Weights of a small transformer language model: width 256, 6751 steps.
Each number is 128 + 32 x the weight over its row's rms, rounded and kept within 0 to 255. Layers, rows and columns count from 0. The size above them is the row's rms in percent of the matrix's.

# layer 6 MLP up, 704x256, rms 0.0581, rows 342-376, columns 128-191
size [ 98 113  90  96 106 117  99  99 106 101  96 103  87  87 107 101  95  95  97  95 117 112 100 106  95 102  82  98  90 117 115 106 113 100 121]
[[ 79 156  94 160 127 117 150  78 158  33  60 115 116 132 117 130  48  90 167  94  77 160 138 143 175 167 136 118 149 127 111  59 166  88 115 104  83  76 143 120 142 175 189 135 199  81  99 147 165 134 122 175 136 154  84 152  78 103 130 152 168 140 141  74]
 [127 140 138  75 136 170 142 185 188 145 111  87 146  94 198 119 101 119 158  82 122 164 128 116 113 120  95 105 128 128 125 113 161  95 148 239 144  51 148 130 122 120 158 131 150 159 138 119 158  99 105 124 149 138  87 120 131 123 130 121 114  84 122  65]
 [121 124 117 137 136 168 154 132 121 131  95 154  98 193 167 130 184 122 135 132 178 235 103 163  81 132 166 165 113 144 192 110 127 129 148 139 108 136 127 180 134 133 132 118  83 119 116 146  86 109 127 130 165 193 159 142 135  98 167  88 116 101  70 128]
 [105 137 112 173 111  93  88 139 124  94 149 103 125 149 113 115 137 133 142 134 193  96 131 157 109 151 148 147 117 193 198 120 163  97  82  98  83 154 128 148 142  90 115 124 153 159 137 168 108 161 150 141  75 160 211  95 121 146 139  83 185 143 126 143]
 [ 66 190 181 129  76 154 136 116 140  77  91 129 141 172  88 115 119 115 151 134 134 129 103 161 157 137 165  94 118 163 124 156 151 180 154 107 142 112 131  91 118 172 108  99 124 111 116 106 150 158  88 105 149 118 155 118 172  64 155  83 191 164 105 141]
 [ 94 101 103 129 110 140 170 145 151  60 124 135 177 156 130 118 107 141 124 130  98 124 138 193 115  92  80 121 129 101 120 146 121 145 125 158 158 161 190 129 150 198 161  99 158 163 114 126  94 134  66 187 144  82 118 131  78 123 133 184 163 120 172 100]
 [ 75 105 118 103 124  60 104 112 102 125 171 127 130 146 181 127 117 114 101 130 122  47 148 232 140  74 133  58  91 115 154 159 124  95 150 180 190 175  99 117 128 116 139  79 129 145 123 146 110 153 132 121 122  60 124 149  84 150 177 152 144 125  91  78]
 [123 146 155  94 134 108  91 117 172 116 151 158 156 108 115 182 136  74 133 174  70 132 157 115 120  92 151 174  71 105 103 151  72 201  79 130 153 108 130 164 130 126 146 172 111  69  90 130 119 132 144 115 125 139  91 180 121 171 109 124 104 162 152 132]
 [187 129 151 126 145 123 112 203  61 176 147 168 138 145 133 121 131 120 173 194 157  95 137 120 123  88 187 148 148  85 193 161 169 138 196 132 143  96 128 162 144 114 162  84 146 110  91 129 152 163 164 157 121 148 135 115 118 167 127 177 149 101 113  95]
 [142 168 127 138 125 122 117 164 126 120 136 140  77 137 186 133  93  89 121 115  97 118 191 164 177 185 103  67  61 117 106 126 105  77 124 136 166 153 105 166  76 136 150  85 139 151 145 107 109 127 183  87 140  94 167 150 123 121 130 154 129 136  82 143]
 [ 81 163 150 162  77 110 120 133 116 143 107 175 147 116 126 132 166 101 119 143 119 155 131 152 144 104 153 158 182 160 160 111  88 153 111 172 127 133 172 119 135 127 141  88 122  83 134 103  86 112 139 184 168 100 111  40 154 135 121 118 138 125 170 161]
 [109 106 113 129 138  65  43 107  90 129 149  99  83 166 112 130 145 106  90 134 110 139 200 110 156  83 138 112 150 108 111 138 174 136 161  91 152 155 141 145 172 107  91 106 162 129 146 158 103 158 134 155 100 136 104 124 137 128 158 116 170 149 148 117]
 [174 141 117 107 122 138 137 134  94 100 160  83 143 107  80 176 138 105 134 151 181 137 102 155 101  84 210 121 154 106  88 144 139 127 109 131 112  97 143  94 127 125 171 115 135 144 164 144 100  88 131 120  87 107 128 101 181 134 152 162 125 179 171 115]
 [148  85 105  87 182 153 120 140 108 154 145  93 156 143 113 122 123  93 131 133 155 136 119  64 176 152 144 134 144 105 111 138 146  97 154 104 127 110 136 101 117 108 139 115  96 128  90 147  69 105 152  95 158  67 127 117 151  81 144 192 150 179 110  89]
 [125  91 139 184 153 174 117 138 135 189 139 129 176 135 194 153  91 130 131 106 179 110 141 123 143 179 201 141 145 160 150 165 101  86 154 144 118  66 149 108 137 129 156  88 179 172 100 142 151 184 108 110 115 174 127 169 172 127 163 155 142 145 132 142]
 [ 52 122 125 159 149 147 111 104 183 129 164 120 115  87  89 138  98 116 107 168 152 112 114 182 117 142 101  95 106 119 151  95  66 160  90  83 170 129 138 154  92 176 166  88 116 135 134 143 216 143 127  37 145 164 191 127 122 147  89 128 132 183 112 142]
 [115 136 135 148 158 115 106 116  79 141 141  63 113 123 144 121 145 119 112 150 107 114 183 189 145 158 138  79 162 114 117 105  54 166  84 157  79  61 102 132 110  96 124  98 113 108 118 124 127 117 206  33 139 100 159 149  74 117 171  97 103 123  87 137]
 [125  39 131 156 150 130  68  88  55  89 128  99 108 124 104 146 102 116 133 133  98 127  77 105 155  96 162 131 142 102  99  76  69 147 151  91 133 116  86 143 170 148  82 142 103 115 119 120 224 185  93 114 118 161 141 120 191 128 143 121  72 131 159 108]
 [121 128 149 107 111  98 153 106 190 135 167 144 147 117 112 151 131 112  96 133 140  99 113 162  87 179 110 102 181 164 128 152  66 140  73 153 118 120 133 106 127 169 109 116 116  82 198 107 121 129 128 172 150 118 125  96 117 126  89 108 114 145 101 119]
 [161 100 128  95 160  88 125  97 135 161  77 175  83  91 123 122 117 131  51 142 137 122 138 141 108 132 115 106  88 150 159 136 114 171  81 175  68 127 112  68 152 147 170 113  92 149  92 104 178 108 111 132 111 146 135 101  95  68 151 133 135 100 132 101]
 [144 142  58 197 140 191 134 143 146 163  74 111 128 121  74 163 114  79  59 179  59 140 130 106 103 140 110 102  83 105 142 116 164 137 103 161  74 127 142  86 126 155 156 132 136 156 123 167 154  96 126 104 147  91 174 121 161 138  76 160  84 124 101 156]
 [164 121 136 130 101 140  56 164 156 153 133  69 118 129 152 126 165  81 154 132 196 114 129 165 171 173  58 103 113 102  87  98 114 167 117 123 140 193  90 159  79 181 182 169 102 115 118  93 134 153 163  84 142 121 127 134  67 151 148 119 126 150 180 164]
 [ 91 171 117 134 147 112  93 184 108 133 126 148  74 112 146 145 141 152  95 106  62 108 129 148 137 138 181 156 107 169 106 148 138  99 141 124 119 117 132 104 176 152  86  80  27 116 101 202 104 132  99 133 153 116 133  40 107  97 184  98  46 136 133 135]
 [172 109 147 136 132 218 164  70 131  86  94 203 138 109 127 108 161 106 121 156  96 145  81 153  98 108 133 114 122  87 126 145  79 136 148 128  93 199 130  72 147 147 109 108 100 129 111 156 140 192 168 110 153 130 128  78 145 133 159 139 102 142 133 122]
 [172  50 143 113 121 161 129 141 159 125 150 140  88 104 128 137  96  91 116 152 119 118 127 207 116  81 142  89 160 115 191 104 117 135 159  98 105 131 111 117 109 179 111 162 186 124 107 133 115 127 117 102 139 105 132  87 152 147 106 149 118 138 169 119]
 [125 134 107 144  49 104  88 149 114 138 123 100 180 133 158 140 202  62 118 122 168 117 120 138 126 125 132 117  97 142 155 108 151 109 131 134 150  92  99 123 162 138 160 132 108  58 115 114 134 151  48 135 150 149 116 137 161 160  73 136 178 113 114  96]
 [146 136  85  89 191 122 117 132 138 147  81 141 134 146 150 109  91 134 160  98 137 154 100 115 141 133 123 136  97  80 138 155 163 117 119 147 161 147 129 160  92 166 113 138 120  96 149 130 166 103 101 117 153 164 150 126  35  96  71 158 120 116  87  87]
 [120 119 169 136 153  68 120 101  84 109 108 146 148  92 155 172 139 110 123 137  83 145  40 128 175  95 173 146 154  93 151 162  80 145 129 182 187 128 124 101 157  74 102 131 194 118  81  73  81 170 144 144 114 139 120 105 103 111 119 145  96 166 113 156]
 [218 144  96 105  58 130 113 133 164  90 115 128  97 149 142 148 135  85 152 138 107 117 149 188  79 175  65 146 108  74 127 121 159 118 157  96 138  99 133 115 158  93 112  67 104  84 126  83 171 139  98 130 211 169 111 109  95 137 152 132 163  99 166 184]
 [101 166 120 180 151  64 172 172 105 129 150 129  91  94 154 149 138 107 169 139 176 113 110 141 139 165 121 198 163 147 109 170 128  95 137 125  90  69 147 111 161 127 172 169 105  85 188 158 157  74 115 165 102 186 143  97 107 141 140 108  88 181 182 138]
 [ 86  75 127 114 126  81 124 140 112 166 151 147 131  87  91 105 119 126 164 147 167 126 113 199 171  87 161 144 155 142 137  79 146 113  92 136 125 107 114 173 128 107 112 133 133 176 148 109 118 137 187 168 109  93  72 106 138 140 166 166 121 167 125 105]
 [147 111  74 125 122 137 112 111 181 145 167 142  80 139 166 172  96 163 139  91 157  99 148  88 141 101 135 114 117 119  83 158 138 103 100 152 167 111 142 127  96 112 136 139 144 106 105 113  77 206 109 133 142 104 135 143 135 198 124 139  73 164 120 134]
 [ 90 162 160 157  64 133 143 112 154 142 152  92 147  61  56 147 179 112 108 174  89  89  52 134 106 139 108 100 147 192  56 174  94 161 138 197 116 122 123 165 146 134 128 106 134  90 117 135  95 105 115 163  76 118 147 120  90 181 124  71 125 120 134 196]
 [101  89 101  93 107 147 141  80  74 113 145 150 161 134 152  91 122 135 181  68 103 140 142 114 129 135 136 128 104 131 113 146 132 205 107 121  67 132 121 119 123 151 170 138 131 167 124 169 103 130 197 110 113 125 169 109 133 173 126 112  78  27 123 111]
 [137 102 152  90 148 143 162  96  89 150 195 141 186  89 155 190 141 123 196 170 121 115  78 197 169 116 128 180 136 171 164 130 152 146  93 170 116 172 125 162 150 133 114 133 140 129 174 134 139 126  92 119 114 124 122 200 131 180 160 146 123 131 111 125]]
# layer 6 MLP down (transposed), 704x256, rms 0.0582, rows 342-376, columns 128-191
size [102 106  83 108 112 113  98 105 106 103 100 106  88  94 110 100 100  92 103 103 117 105  98 102  98 102  82 104  84 108 109 103 124 102 112]
[[144 143 144 117 100 116 124 146 123 141  87 118  76  70 114 187  57 110 148 111 172 109  84 128 164 150 187 141 135 110  85 139 219 113 175 130 101  82 113 128 147 125 154 156 140 147 157 104 153 123 123 151 138 158 193 113 106  83 137 110 171 141 169 150]
 [145  91 124 111 108 155 132 200 154 168 114  96 126 108 156 108  72 124 148  95 155 120 126 109 124  72 151 135 134  92 110 128 155 107 224 199 151 125 115 147 160 127 152 116 140 123 120 116 133 146 175 155 175 129 173  86 148  92 149 203 125 106 117  95]
 [124 144 119  78  99  62 147 160  64 164 173 124 139 166  96  90 159 100  86 117  92 146 168  79 100  93 119 159  40 109  61 203 178 124 169  65  98 125 116 143 152  90  71 174 165 105 114 139 103 114 104 127  58 139 125 181 157  98 177 119 130 145 236 123]
 [ 92 115 129 111  99  82 127 133  86 178 134 107 180 145 162  92 121 162 197 161 132 122 182 106  66  89  78  98 154 105 215 114 100 119 162 135 106 120 175 159 185 129 189 120 111  91 168  81 114 100  94 103 141 149 172 130 174 149  94 106 112 106 108 123]
 [ 54 162 112  98 117 111 127 106 119  57 100 162 139 104  94 191 107 138 102 117 120 133  92 164 111 139 142 130 127 164  73 112 188 206 136 126 176 121 163 130 136 127  89 141  60 147 149 108 136 129 106 136 140 101 189 123 158  58  77 156 170 172  60 120]
 [122 104 118 103  98  68 112 100 162  63 150 171 150 139 117 125  65 177 156 126 135 155 186 113 150 152 117 155 158 105 106 127 106  61 113 107 125 187 145 127 143 189 171  72 136 149 118  94 133 142 116 134 101 102 105 122 185 113  86 170 106 101 142 114]
 [150  81 117 119 115 111 120 129 100  91 155 147 145  98 118 131 169 190 164 101 103 115 132 176  99  94 100  96 157  68 115 158 153 143 157 190 156 131  60  88 132  94  53 131  97 110 124 108 150  90  84 170 134 151 168 145  65 129 139 124 146  83 137 142]
 [147 158 139 174  92 120 124 140 147 183 102 181 113 123 137 170 125 115 133 189 102 173 172  81 154 109 169 113 157 119 107 163 123 206 168 110 161 190 144 159 102 124 217 135 107 113 143 163  64  90 142  60 187 123 167 134 177 118 105  82 129 141  47 167]
 [132  72 145  28 104 119 116  96 122 106  99 146 169 175 131  60 110 182 130 137 149 128 118  97 129 120 162 133 141 128 196 107 196 145 135 126 148 101 103 118  87  75 157 110 186 133 135 144 106 184 121  94  75  99 118 149 129 192 130 138  94 108 182 102]
 [138 130 163  99 138 133  93 156 157 113 115 145 132 169 139  91  86 124 181  85 111 147 128 110 144 163 146 147 122  99 144 144  87  99  42 134 134 162 140 113  88  65 166 169 151 113 158 113 142 143 142  86 138 215 143 192 169 167  96 135 140 169 110 113]
 [ 85 112 110 181 127 101 116 221 114  94  88 203 148 143  53 168  91  98 108 156 110 143 116 133 130 108  95 143 136  98  79 126 138  94 110 139 138 166 180 161 130 144  67 149 145  57 156 121 144 179  56 150 126 115 120  95  91 113 127 131 115  86 184  79]
 [165 156  51 143 159  89 131  92 166 130 134 139  77 193  81 147 104 132 150 190  91 178 134 156 101 171 122 117 131 161  96  92 119 158 119 117 106 150 112 111 140 139 142 124  86 111 177  98  49 171 136 172 125 146 174 164 111 125  93  81 116  73 164 129]
 [106 184 111 178 101 165 193  30 109 186 135 109 128 165 210 106 132 108 109  89  91 123 139  90  56 104  96 106  74  91 124 162 119  88 124  91 127 167 109  83  84 104 116 143 123 158 140 127 168 117 173 105 101 148 206 128 165 154 153 115 107 102  68 148]
 [101 120  87 101  65 139 105  72  82 102 106 149 160 125 133 162 153  93 158 105 121 120  91 126 133 113 170 145 144 106  83 110 187 124 180 117 141  98 129 100 184 147 113 169 159 115 128 156 136 178 104 135 110 156 146 148 160 103  91 168 171 137 117  85]
 [ 58 119 185 169 136 156  98 134 127 119 109 114 198 154 152 133 113 158 168 109 149 139 147 148 149 136 151 174  96 102 176 111  53 143  68 155 127 123 153 103 130 139 186 127 129 137  73 134 143 132 159 183 145 157 119 159  94  77 186 113  97 155 186 146]
 [147 129 128 127 107 137  78 107 106 132 107 109 115  81 158 159  86 124 143 159 194 177 125  62  76 103  96  95 109  79  81 128 105 145 119 151 131 148 106 146  80 126  86 124 117 124  70 111 123 119 109  68 104 141 142 161 103 138 117  46 140 130 111 121]
 [ 70 151 172 115 102 115 139 132 125 112 133 150 137 109 132 151 107 155 113 115 100 179 189 173 147 153 161 140 139 125 154 108 138 194 170 141 163 139 136 119 122  68  78 127 158 150  79 163  91  82  82 125 103 129 186 101 114 142 151 128 139 124 110 130]
 [123  76 159 101 101 166  74 113 123 148 110 146  56 109 112 102 142 147 156 133 119 156 106 148 117 138 135 126 155 117 111 141  76 146 147  75 184 141 151 142 166 146 147 127 161 123  96 145 113 130 118 150 109 148 163  95 129 167 116  65 189 112  45 137]
 [139 158 175 132 124 138  74 104 140 174  97  82 105 167 176 198  72 112 153 126 172 174  96 173 158 137 114 104 144 145 138 133 101 116 112 135 145 107 165 150 139 144 141  86 115 121  99  85 184 124 121 109  92 180 175 105 207 131 182 149 101  79 104 188]
 [142 115 105  64 114 187 109  71  90 116 110 112  38 181 115 142 117 140 110  77 100 140 148 112 153  99  79  92 127 141 117  97 162 174 130 136 108 118  75  93 187 111  60 118 172 134 153 141 133 119 120 153  98 104 100 123 111 100 146  70 177  71 126 161]
 [115  76  59 125 164 139 134 131 127  81  61 102 124 123 138  99 102 151  52 128 102  93  95  96  84 175 147  91 122 161 176 187 137 107 156 183 119  97 110 118  89 168  89  93 158 137 110 141 165 149 175  57 178 120 186 118 139 107 121 107 116 109  80 141]
 [ 55 101 131 161 150 130 106 151 106 118 134 213 130 169 169 152 110 156 138 119 144 128 159 182  99  90 105  91  99 114  96 173 193 156 131 151 130 171 121 147 102  80  92  72 159 124 146 143 124 159 103 113 162 152 178  99 116 117  98 158  66 135 138  73]
 [126 124 131 168 153 120 147 175  96 145 116 130 126 109 126 122 137 116 121 133 135 137 100  37 183 101 133  98 128 120 204  80 121  93  78  91 129  91 149 129 127 109 128 143  48  98 132 139 135 112 104 196 115 102 127 111  71 104 184 121  95 102 130 121]
 [139 172 122 100 126 169 143 115 126 158 115 156 168  98  88 123 135 132 131 108  82 117 148  91 115 152 140 143 159 126 149 105 100  90 139  95 124 112 182 102 149 145 164 203 180 130 105 170 183 142 119 147  90 161 161 146 116  80 103  54 104  92 161  96]
 [160 117 131 139 132  82 181 136 154 130  76 127  98  96 127 128 129 104 146 132 129  99 149 126 166 144 120 230 173 125 119 189 143 143 112 167 119 113  77 152 138 110 133 198 142 122 133 125 115 116 109 164 125 221 169  88  79 114 168 113 134 116 105 108]
 [ 65 161 112  97  84 144 111 134 112 125 174 114 187 143 134 105  78 104 136  77 140 123 108  84 152 108 117 138  72 114 148  96  96 170  95 137 113 136 147 110  88 163 163 131 153  93 111 120 144  77  98 141 136 140 148 116 141 157 163  98 124  48  92 147]
 [143 154 108 135 115 154 118  90 148 115 128 111  53 150 145 105 137 111 120 150 122 113 116 185 119 152 101 109 160 125 102  88 162 159  82 138 106 143 135 149 172 130 127  96  68 156  81 190 128 122 142  87 132 134  66 165 168 138 114 102 145 129 136  92]
 [139 136 126 123 126 109 180 185 144 103 106 185 116 138  98 184  89 103 114 107 130  69  85 142 153 117  79 153 140  94 134 167 110 186 138 142 119  78 142 147 150 171 167 117 184 129 102 159  83  90 115  49 166 127 156 126 145 121 116 123 144 199 165 154]
 [ 63 184  97  79 132 180 131 131 134 126  78 156 156 159 166 122 125 149 152 109 182 235  71 198 143 143 169 104 150 136 141 159 122 164 110  93 102 152  92 100  77 121 145 124  96 167 147 122  99 111 140 132 128 146 167 110 255 116  91 129 137 195 144 135]
 [ 62 113 116 102 170  48 118 139 145 121  87  80  49  50 155 132 105  94 182 132 116 124 100  98 160 120 140 144 129 150 108 110 110 144 137 139  60  88 172 111  74 112 138 145 115 200 142 170 128  74 145 163  88  72 110 126 117 187 151 173 133 160  82 126]
 [102 163 169  82 114 187 143 123 116 171 110 125 128 135 135 154 124  94 166  88 123 148 119 100 103  91 129  79 132  41 127  80  58 125 135 117 155  72 149 159 159 152  94 135 102 123 161 132 124  82 118 149 172 158 155 140 170 102 132 156 178 153 167 140]
 [169  34  74 147 137  86 161 120  96 183  73 138 113 125 136 133 188  90  99 103  88 182 133 145 178 131 125 124 157 159  95 157 123 123 102 131 118 153 171 169 143 120 117 144 133 104 159 171 144  77 132 138 158 154 109  97 164 142 143  65 116 112 138  91]
 [139  79 157 138 131 138 101 185 164 140 110 172  77  50 118 124 171 164 130 119  84 149 125 128 165 133 130 153 147  97  95 209 107 157 168 159  95 130  69 151 138 119  88 127 205 115 140 105 153 136 132 149 110  37  93 135  82 153 148 121 112  96 124 185]
 [177 156 121 155 175 101 190 137  65  72 147  74 157  97 169 187 137 180 140 154  95 163  94 130 149 138 114 111 115 158  98 195 163 185 123 194 175 120 124  58 140 136 152 131 124 113 133 128 155 135 151 134  60 103 106 165  96 112 158 111  89 106  16 114]
 [101 143  98 165 150 133 170 123  91  68 117 145 108  92 158 173 140 113  77  80 138 124 114 153 120 137  65 147 112 177  89 159 215 172  99 110 100 102 127 103 160 145  84  76 152 130 105 102 120 173 140 195 119 174 109 155 109 170 156 133 103 142 118 140]]
# layer 6 MLP gate, 704x256, rms 0.0583, rows 343-377, columns 128-191
size [113  88 102 106 128 100 106 104 105 105 105  92  96 112  99  97  97 104  97 115 104  97 106  98  96  82 107  90 103 123 104 128 100 124 102]
[[ 89 147 123 180 153 116 173 151 112 107 128 142 103 118 102 137 130 102 177  89 118 128  65 127  75  86 148 115 130 130 132 160  99 154 110  98 185  50 164 147 151  98 173 103 114 115 160  95 153 129  85 104 129  58 114 125  52 159  95 154 136 129 115 122]
 [166 126 116  81 136 128 120 179 163 110  95 159 107 126  94  70  91 112 107 136  99 105 231  85 149 130 126 158 119 115  68  81  29 154  93 139 126 124  97 102 122  86 152 163 146 129 173 135 147 135 220 166 106 159  91 157 173  92  87  85  75 192 169 115]
 [100  92  76 110 157 142  90 187 140 112 163 176 117 133 164 173 175  78 118 182 146 127 114 104 138 110 149  77  81 153 125 181 134 130 118  89 148 149  37 142 100 138 157  68 163  76  65 167  85  77 131 181  87 126 148 117 120 120  89  91 137 137 126 111]
 [ 45 157 172  96 119 107 145 161 134  99 108 168 120  98 107 175 124  72 173 132 125 199 124 123  92 137 111 155 135 148 105 149 155 166 101 132 175  88 117 148 135 143 104 106 105 103 118 139 125 193 128 166 151 111  75 193 118 115 121 128 143 140 104 153]
 [118 111 200 144  73  81 136 158  88 157  87  98 105  75 128 127 117 174 121 134 117 165 132 138 176 142 124 137  64 148 134 140 136  78 110 123 117 123 220 166 145 143 151 116 170 172 133 100 114 166 107 116  77 120 114 144 148 120 115 197 166 151 104 121]
 [113 136 149 141 122 149 131  83 152 146 132 169 146 147  51 132 138 133 111 114  58  85  97 143 125 100 138 145 159 146 108 157  95 181 111 166 123 101 143  92 116 104 111 159  95 127 186 137  94  89 116 119  76 107 155 134 150 140  63 174 129 151 131 126]
 [ 97 141 186 120  62  83 154 124 137 139 141 105 162  64 125 138 111 120 152 121 174 115 150 130 202 143 162  96  99  82  84 108 123 127 123 149  68 161 125 147 157 111 169 158 124  96  98 179 107 144 125 136 165  84  85 125 157 111  51 169 177 124  97  94]
 [155  96 123 103 106 148 119  98  52 146 107 159 167 107 114 141  88 169 168  80 110 179 202 118 142 128 150 152 161 122 115  78 148 137  92 152 134 116  86 178 117  91 165  95 121 197 184 145 170 180 169 131 185  74 130 148 151 176 142 159 127 146 157 133]
 [143 159 169 129 174 165 112 136  91 183  90 122 173  70  74 141 124 149 152  93 136  77 151 101 132 107 154 153 128  98 131 140 154 127  80 162 124 107 178  71 149 158  87 131 135 132 158  62 137 193 113 126 114 120  88  76 172 125 145 166 140 128  66 112]
 [123 103 145 140 101 117  46 116 126 134 112 121 185 117 101 159 118 113  95 117 176 128 131 104  78 101 123 187  76 135  89 111  93 185  74 188  93 144 142 153 118  89 106 122 127 145  84 125 107  83 146 105 122 140 157 122 135 175 149  76 144 113 147 100]
 [219 168 129 126 118  89 190 163 101 154 151  65 107 140  98  83  97 139  93  85  96 187  65 152 117  85 125  71  87 140 104  99 177 110 112 150  78 138 153 152 103 142 118 142 131 168 103 188 121  98 104 126  93  92 119 153 183 152  89  93 143  96  83 108]
 [ 79 117 134 143 124 173 149 163 146 115 145 149 146 149 149 145 146 112 101 126 127 131 146 115 180 111  85 143 103 139  94 142 112  80 114 128 143 120 148 105  80 135 150 138  96 131 129 152 163  92 139 164 116 141 144 100 156  98 162 105 150 182  47 234]
 [ 63 146 117  66 112 165  97 125 140 168 150 162 130  93  79 174 185 100 172 128 143 173 145 153 110 108 170 150 119 125  77  72 141  89 134 101 151  92 164 133 192 114 118 122 171  53 126  99  97 171 139 135 126 155 154 114 170 123 131 159 170 155 120 113]
 [141 142 122 125 160 130 101 121 160 146 103 151 133  84 157 122  89 181 141 113 161 151 163 160 110  85 126 134 104 113  92 140 139 146 151  85  59 126  77 139 114 159 103 147 134 104 101 116 116  57 128 110 103 133 230 109 110  83 105  93 111 115  97  94]
 [139 154 122 122 126 120 136 156 193 147  70 195 119 124 161 118 112 149 166 101 164 117 166 110 137 155 169 133 171 145  88  94 182  39 139 126 130  60 115  77  70  86 124 101 108 113 152 139 148 116 111  97  81  47 134 160 143 170  63 109 158 163 133 180]
 [129 153 108 162 108 106  52 100 131 158 155 129  81 103 134 163 147  88 147 107 104  74 104 147 181 110  69 196 105  55 125 128 132 108 122 102 121 200 150  86 136 161 101 103  99 141 163  77 162 205 120 157 117  93 137 124 169  89  68 107 166 128  83  91]
 [116 130 185 153 111 131 105 130 136  79 104  77 130 102 155  83 106  75 177 153 118  82 137 158  69  82  83 127  94 206 119 131 117 168  91 123 141 131 115 106 157 133 108 110 143 132 148 112 137  93 132 139 137 172 115 115 101 181 123 121  61 139 131  98]
 [ 96 210  75 107 223 154 124  77 125 118  50 124 190 117 174 139  79 112 142 102 115 105 157 138 140 145 175  84 131 100 141 131 152 160 110  75 147  91 149 154  82 164 119 111 121 101 156  95 101 149 142 120  75 178 125 154 139 160 148 168 133 147 105 143]
 [ 45 126 131 111 139 123  95 148 131 146  98 119 145 189 106 185 143  87 126  72 110 124 135 111 126  78 122 116  45 140  98  85 123 191  79 157 133 154 115 134  94 134 147  91 108 168 187 123  79 134 146 169 156  70 120  73 109 106 162 122 133 129 125 120]
 [174 119  85 152 129 141 139 134 114 162  96 184 157 116 200 179 120 122  87  81  86 105 143  99 147  98 167 128 129 191 136 181 137 154 123 159  95 144 178 185 138 155 154 115 128 142 193 145 116  84 123 120 132 127 185 139 125 159  62 124 125 125  99  90]
 [ 66 124  57  80 136 150 126  93 112 136  99 110 113 107 159 129 153 150 107 140 131 115 147 106 115 157 148 131 104  82  69 105 139 172 152  40 182  92 178 148 202 144 119 125 163 121  95 114 114 114 140 155  84 152  86 135 125 104 130  96 131 154 153 110]
 [151 147 177 125 155 147 111 150 118  40 127 112 133 118 112 113 116 131 171 138  92 132 143 151 129 106 152 160 141  97 121 144 106 128  88 150  99 178 158 141 154 118 163 117 151 130 123  56 172 132  86 120  73 123 107 106 150 193  84 127 111 114 138 128]
 [155 168 156  80 128 147 143  64 104 101  79 170 103 128  86 138 180 121 139 103 150 157  96 193  87 132 113 128  58  84 137 100 169 123  92 187 120 116 163 126 117 140  84 120  73 150 133 147 109 142 127 166 185 127 124 145 176 184 114 152 117  77 168 177]
 [177 128 240 132  72 127 130  81 142 146  99 161 180 104 128  98 163  60  84 139 147 146 189 171 111  92 147 175  95 105 103 105 155 159 108 121 101 105 141 103 135 112 101 125  96 112 132 125 120  69 108 115 122 134 118 152 143 102 115 130 134  75 111  98]
 [100 143  88  93 173 110 107  89  77 159 156 167 179  60 117 148 117 153 139 130 131  68  93 146  75  83 133 104 125  77  96 110 134 193 138 123 134 124 159 157 119  75 194 124 168 180 151  75 178  87 157 144 123 111 139  85 150 126 117 190 106  78 117 197]
 [147  82 110 127 116 118 102 111  68 126 126 177 121 111 113 145 122 107 127 168  82 118 159 135 131 108 187 107 140 173 109 105 146 152  97 157  76  80 105 155 212 155  83 185 117 206 121 133 127 126 116 112 177  88 138 155 112 139 141 122 138 113 127 110]
 [126 120 163 114 132 166 124 150  87 128 139 156 111 131 179 176 119  90 114 110 163 138 146 168 107 118 149  78 100 126 119 138 116 164  81 155 153 131 112 112  93 100 147 122  71 100 113 116 151  99 196 138  84 190 106  78 132 173 141 105 152  96 119 117]
 [149 147  92 137  95 155  70 102 124 108 141 110  98 176 118 170 166 141 125 124 104 105 126 202 132 165 148 187 107 118 143 207 131 126 100 134 124  75 134 131 107 155 168 114  84 112 145  82  86 136 156 136 122 116 144  57 139  69  97 126 122 141 149 155]
 [122 152 124 189 115 216  66 124  70 129 140 163 116 101 127 136 105  73 115 116 155 140 123 151 143 145 147 125 100 178 127  86 136 145 122 124 126 152 113 142  84 130 124 134 156 106 134 160 117  86 118 145 119 150 112 125 195  76 208 189 106 141 213 152]
 [112 168 138  96 133 117  91  88  85  88 109 146 135 160 122 128 128  67 150 124 105  91 106 190 129 164 158 179 136 155 124  73 151 181 134 192  91 112  87 182  78  87 186 142 214  97 104 120  71 148 166  92 133 158 115 126 122  90  70 133 192 167 166  71]
 [117 140 196 110 152 112 144 162 134  94  62 139 143 179 144 127 122  66  80  98 127 143 165 171 135 143 129  93  96  87  65 180 116 164 103 119 143 150 183 162 154  86 146 122 120 146 154 140 132 166 168 177 117 117 105  95 142 144 120 143 118 148  67 141]
 [111 114 120  80 116  94  97  88 102 162 130 193 165 171 144 177 151 121 206 147 104 121  97 183 100  55 111 121 119 187 124 158  76 125 166 157 122 148 147 193 137 131 135  91 109  81 123 149  98 128  85 105 107 159 111 106 126 126 155 119 178 166 128 106]
 [101 114 119 138 140 123 105 134 130 191 126 103 146 128 109 144  49 174  83  95 118 140 165  99 132 111 120 186  76 122 104 182 145 179 158 136 104 174 161 173  99 174 152  98  98 124 155 139  82 165 209 160 173 115 178 130 128 179 113 100 115 143 155 107]
 [124 167  95 185 112 159 113 167  90 163 122 123 158 176 156 129 184 109  69 146 162 155 134  77 132  69 141 148  64 148 148 105 197 151 124 136 130  91 150 118 176 184 140 121 187 162 131 107 140 159 148 163 146 126 178 144 135 114  68 151 159 119 163 164]
 [162 136 156 183  55 177 178 100 107  85 105 133 162 110 101 173 158 115 118  95 164 155 195 130  53 146 114 121 117 118 152 109 100 130 107 160 111 164 108 115 123 198 168 194 133 130 166 116  89 122 184 137 117 134 150 117 108 136 126 176 154 141 120 117]]